{"parallel_block": false, "init": "uniform", "weight_decay": 0.38, "decay_fraction": 0.807, "z_loss": 0.0001}
Each number is 128 + 24 x the weight over its row's rms, rounded and kept within 0 to 255. Layers, rows and columns count from 0. Numbers have three digits each. The size before them is the row's rms in percent of the matrix's.

# down: layer 6 MLP down (transposed), 3072x768, rms 0.015, rows 1656-1661, columns 512-767
# up: layer 6 MLP up, 3072x768, rms 0.0174, rows 1657-1661, columns 512-767
down1656 106:130121129128133156120144154134123127112163142122161142121177093096123145143138113137163091119130129127135148095144117115158142126119115137082122143137124125125142138135141118104095130116103107130135111093127124132159160119127123124095132064149125146164097142117135104118109108090149109102109145107092100100110155126126113167105154127136156115127140112144120123105128130113170147091162128068187108103153078121091116142162095153103129183127121177129129160113130118123123099141110146099154131102123112141123140132123124109151133111122100159143146130051102163168160135108162178193103110141153127114113091133146124145100141111120150106117179095102100096146106095113122135128165143127133182128129123128151099058137139115162156129064102137089140124116096094133120109114133134
up1657 110:106172106162153114118147163148080110132109153151125151147125176114140120153117105119102127154178118117119131119056135164151117088152108084085138172126137132112131132142117146134105108153123145104137111144117132136122158065133092138109141164098126096111145116112155159105142131114125170100134137129089114113074088126131137142137174122119100118131162181164162101155105111122130100098097132128152134113170126101132160155144112129109110108110125141106121133112134135128119150121130096163170130108177097163109130123097153132135174122117146131135125102143137089170089094136121092115112088199160119095089114129101142106134122088112104140140134143145163124111107142148083148119154157141125157150121108131160123094165119113150121134122124122152134096140108114150170154129136129
down1657 107:107103149157097134148098178142124119076136098153123151083095150095145166137122116144149131128138160072114105129149108159129100134138118152137116147076124119169113125117134134107099161109106111111146169107147120096121136131114109128136155140098110107098130110106113145159118118123173096117109093109073130156138092140108119155122144118162155145077103135162068161122136120146095120126119076127155091123140150120106153116125130125132136161133137141120129157099090137050128142134139121122132114118120087138128103093127095163139141136087118135161127104146148145117164111133135094127107129118119130135156125112130124121140105134106116167157164150134134142194126139103102132094124167141150110122105096143118118128112167131102072122102130121124112117127128116127109099124147089
up1658 095:118140118138142150121125197090162141137090071128163123106115137132140163116153135119129155120129125151066140086130096089110104092139099152101083089109124132125166158125119054096134160141140128166142127121126099124117139148095104149150105143139140166125161124084142119101122157095161126127120146106096104137149144132091137095140114133107126089146164149123144147124089156130119125130109150153101120127117131105141103136100136144160153094126062111130150136124103146096141090096150089135119151104112148139105161134115190068124096116153129158115191126142130096150101098093129118150081097157182128103126143113150126179167120165105140124147157084099121125154124151129119136122138139103095115114132155093171139195171110154111125130154086109155144154166111132151107155146103149
down1658 092:167136155192134083107103163139110144149107088115151109097093099151111139109111124120142131098088160139109149094121150137112113118138125149081079115130106111130160141161091123142158065123119101150144096146139096105125146141160105162140143076123124128114119107092146166116123130145110152121122131141113100143108124146112142094150111113133108115126174159146155157097100151119110142124142138131094130124142173147098150135153172144157146112122102179103117141100142139145156119121156123069101113111115121111152142094144115143140112086142123116111149111151085096127132123098161149152157121117135141116122150114144126122133152140133116114098154145135070122176110130145101084094127121089131098118144123089130126170131114158095139107143134112138139095099145106144144140130115165
up1659 089:169134134166119163095174104154115159110155114087109135128126119101112100153106126136097116098141097098105079142132092097121118123124135147136118107114104113141136151133132152166129167131152100149108102107105095188103150134134123136155126138134112108194141156138119130142165187147127135176139140131177119120119140101154160082121101115118131141136114112095129150137122129182105101079122159137123092133111133150133096127121125140133130116161132086143143095128164123164137150125098113126114166153112157124077125107107116145154144150118120112099123114156140093122125149128107142148157087171134113089144149114137167117130077139094109119121127131105167150101137146099157119137173154140102141086141173134140113152128154129152120138111117156114158081143123154154162099127086121
down1659 089:110150104113119156170105108126083110111117132175157120101111147159144150105144151159112114133122125158116179099162185126194108084144091132125105144116166168127151121165147070121115118109092107138094187155124149141126171180097160134060113094123124169102110146127080132129102124107167145114161153089092113121132130126134144160158149138139152115121124154124111123118127134162176127159138103096181158131075096147094169100143113105122132136117092175132086185121071126118112118106094122119127131106115126144140105154123141127148179104147106127164076107120085126112094107118151123126131109078121146165161141156129121164126134139124104118159148122170123104114120126121131158150109145104173146137170064127081142142148114158106118067112123095140140176116114121147079149119138184
up1660 097:156101094126131095115145144125168105114158168122138134147122161130141159148100135148132107111141128118134121119154148099136135126145092120132113143096087148116142143123129118137110130168135156118089148155153148132143157130165092113182170101138100144130110088127153141148120142117120132142169086070149176130121102115166128128135127128104067141150170098141175146113096105106098144082114155090141119137149137106091129090139124137110103121100162116077097135136152119111125133133118172103109116141096111136113183163155092126099133137090119174099086106049106090116147143106112140115110150134186116128115082142155100107131119135086119136128114171133100135117139133130099126149127126144148151117167109144113109141111101121135099152106106080106142167154169104102143105082182150
down1660 098:116154127121091132126152095136117115102138154118146113081089112107077120138115156129147131152153101152105105116133139148175126150108177167147116145107149136105132087103117122150130120141151151096150115153114125117102098103098128149137178125128109125143150113121118131108116127131144124136084168150096166149172174127171097095131120139136094137147135112098116130134115162110142113104104178132094095112124091108099128120106164136144123126111126178175163137094086123122132149113162106128152107160100161164135139143134134131196155135156124105086148130125070088121171086157161153192122120108106123108147145119141136126106150135116126067110193137067121082104086100121138117139122128111111148093138114143113143155148119104156113129115143106108109154095174108139104097126107150
up1661 094:104094129120153152178150129153110170120110120145140114140178113112123140122141126089139063144114135149128135140128154132122127100106116084108076086155131189093147145124102142144126110117118143131132113089138089092126136101107120169147144153100124103168088130176171173114142131104166155079125152126114116112136133122145137154079132103149165109098113123125105104140132170098130128085140141108134192132137139098113152153152086140114138095115117139117107122147101169129118152147132098143181160131141088130116114139133128104146219159172107142128101120142133133112124157118146139147150132126116155101117121104149101105185124112106126099135152101123137129143123136138139124127108110169154120137143149167162134142130186121147179143142109147129153124133134074155111157137091116
down1661 091:128079150120112155160154124132170127155165122107139167140127113114123127092157090113105190124063136148106123126102124167114084123119122132148109127137113157093163134101127128122112092098142166148140078083145123055133118143144092160133142115124124137118116154151140107123106135145141127131118125098147126088102110140107144152058106139128137148135113094181113097082149127099137114126128135094108063093111119148127154121138145148095153107114134107118112123117141091195126100149162126113112102198097146139086125124135175165147124135115150175127084112169131104154063114162107117167093122114135177110125163134094134136128137162122123105126114146135135148113125083151096128141098149113100083144171121158140141169165138159146125101121133082153074117134129106152119131128119154